Weights of a small GPT-style language model, trained from scratch on English Wikipedia.
Size: 2 heads of 32, MLP 256 squared ReLU.
Each number is 128 + 32 x the weight over its row's rms, rounded and kept within 0 to 255. Layers, rows and columns count from 0. Numbers have three digits each. The size before them is the row's rms in percent of the matrix's.

# layer 3 MLP down (transposed), 256x64, rms 0.268, rows 176-197, columns 0-63
103:065166143123088171095075118116075196128129133137147134113156098091122186086113146168167122104091148121130179152127154137143143132149078157199146151142114157099064108187108122070105154149117116
095:063069132159168073094138128160143120107137134125160180152088139173147108136125102131087144151105145132150110198133107110124113147156102110118113129085143073133148234122150126133160103126146040
097:135140159159109152179136119126099127135125206101148142110067170161155155104168107114146130092146199109117104139147059147123092106106192083097100084113160165124133151077184126174119165104121165
102:112139073103097229095053132145182106138125163117154124145141115160105098126120082167173136163144125084119146151103114134167205139148117124108132148142130147087138119207130180142159122089117153
095:117188181178143117084148161151146108123065147096121127146083109179101161134110129069149085140118199110076114133112069148071133123160133148133106059151151124166080117161094171133109127131147137
089:108131080092123078143137154106100140097063122088151132172095173108041144099161076151153133114134123125155087169121146130091089116139101194123099136111146167152057172117144096150067119133102144
094:181151128054092110138125114161162130160115176145162096147171164169135132091089070140141075109079081110138107150120105122183076125112137106087164158087114184125117102141160130128087115101133058
111:173132134042127152101134111139133140169150131100150059071145138104131132130154137141126122153112170160082132152143039080109146141175105125132160147126137175188104152149082074133139146197150105
093:176104120140120110164119175155105159108144107079189174121131173085159159110114083110161126080185154111082130064065156058091093118166131117136127126153119161104102118135155076128125135091135178
103:196073151116109139134123160085139137054130072056100099129171181164171141113110052114059147125119140129146120122088111131072133153135143142114113116139107146134126066196116128144137110144154136
107:145090110126114170068138075160205127145152118128151126100107098107112161189088119177074125147112138130151153158127102093094084180084133169149125177136149102141068064153161148108145098140167153
083:124101099101136130120149143123125104184082117135145131115167092116195167081143092097191132103158175137143095145062081077111162122098099101088118123118108096073150083156174125110163076119118067
092:162122185162115119075134145102042181121107158156149127086146159127139089084148068124145122104074182095137153125115136117108147159133121118120127195107108166084185154149079074124112162108112093
097:128128169155149136075125071166166129147058136073082106093126110165076196124178148115128214138092133139095114121105080144144140099197126114156108110165130152150118116134126113127117099186106104
101:097142096077077157116088168162106129106104149124164090068119180132150165121162091160072156094110087161120101154140116083118172088080143149102138125095143139096207130154193117090097130147148134
091:085104184132169110155104081121089159131116167111115109161135177125135136083138132101178132172124128138122165150130104106106139118133130113099171100136144164106146178156174207143173074169072045
108:121207096121137078136129165133146186167113173112120156086116151143119108121123124097097157123097081171140121125093110152151166110132085105097177182014119128142098150163150106086083132141128106
099:169149156180113128140127167173172129115152133097078086160134167097069066195120103072071123091129059105088152055099141118092139166142131139105130146126108152136143123115106137125149119140161078
103:192097199153134079114156176126119140169104165096118159099194177172096100105109100125148060138088133131162122105128077137102132137128158121184188167126131128114193152135098127131172142123144151
083:149153166138139118130131115111150071140137205127132088088160101157160166152150151183099174093127074079055118115106104152168125110166130092152084120133121135151105156140166088049143107094177134
101:106123150135178169125131120124125145081111147086126140092152081116149104108140214140111172152118111161160078120097084133104128135133146179158113175077099149094183179122056089135140064133149082
100:146090079143164090141136167137192124119126169070119153099138075103169120107061145105151129140120145126156128138145142117125112177153139133208109166146089146087095081056152152207128118152147118
# layer 3 MLP up, 256x64, rms 0.271, rows 177-197, columns 0-63
090:173128111170104158115141172041109096104152087098139130158135155173093154085164171080162079148129109080117157131137133094115163092063126115180169139127103144108142074139090135115093140183150146
109:107127188107141068080167140181139099086160070106082164125121160098170163126157140175138123133120051158148154112105141108140141141149124142146123089166145094060079142136116153136082134191168146
101:162135121143112129071123175190130141102108080149112189108113185117164098127095184089159082119092125149103152110068118128082061163094178122100132071144083151135093156095125155125113156120153105
100:149146110162118084149166153155170137117106120121108147122124114119115151140104168156032091082129113105109141040152145154093083178167108124171105103173108169103131101134119149128169159115153044
083:061139119194117108189194139127107111158113116156099139139091164137130119152071146130107162172136131084203143136131147167148170127101217147153123124155100110107152077127101132134138060115150120
092:103176124128144147093139111189070131133117129114081147136104169094143072198150156096073199131121169094109109129160146130114197123119099145132096136175157126115093159096170099123085100146076091
100:152097161091154110125112170140110159164170119168126203125090089093155067093118124136133124129120112145134141209128138097165157129135079158101161119119078093153094117103121144179057056150144112
096:133134104117179106115160152063066155121103109137123144124093094092079141110132087112099148127143155131163127116187108076139149110114100098089115135108120102138162148185180160183182206156128069
101:071183108156116137116138143137148180094121068087132126098141107084165182112090107105097115154079150137113115166123123129076057115165108132069101124175103166096142135151113085185123116117154195
099:139086066134140143091176077106103135186138115185116136126138149116076147141105112122103051162133136104112091114129183098149179151133115139171093154134118136135141101107161137145156185098036169
107:155195077129094220161148152131121098164145144093113065109070131115110127135111163074110146135132091133098131099119190100137161206137113134101187100126151170169109106142089113129116128149107136
091:120114098154157118104142122164155139102176137122080121162094077112114096121146127114145127197084074143092165117076134138123047085139128125093179065143147199154118140107161100110080130155155175
091:111128121107088139191154077109140114153129123142164143131117106153119122191055164118169152150112148092149192117153170139139080102121212100124077104121110174096101130098077109198133132095117110
099:178183117150161131153071142149137157144122052157111120101078140110119142092066105151086117134164130109133125136185114160089111110144149165130189119171156075085133144165044174123140120116135099
097:140099157138125183177114124127119121142124115065154090112117145156162123133154127104131112109126131047117170075190160152089123100096192123178184149172067136149136076113119093119119097124179174
104:171147084132105140125162107125220148130186064103129129186174113145152108168158099112104107159108101080127063123152105166105167145090106167129117157162092113149101121158176110144138172131153176
100:120124123092099141074188084109109119149166162121191132119140194073087072094154109176121091149141060124168074103151131168075153148115125129135120101157113155130109071131121116153113165093098164
109:136120071072131136112122142097117162088100185092135139099135146105131113118081108077114168155110104121122137152130180123203189080180163146079130085098105128137141185110157080167106133115091076
085:101074135096156168087152105155160102170156152103123136165120174117126165143125120094127130189155125141181059143125116164114136125124116068117132069070102171167142167155082137195120135088141181
105:111205106122119158154116215059147135093089121108158098122107130095123142120132218138135117093168100132156080143123147139101102151177110157088107128105116112120186134169124106128073183150140101
093:126136124131124134154155151155106043141175103168124142092150181089162081090096122096100114088086164139115148158096128158104145142125082173157154135079135137216121157172140118077113127114060149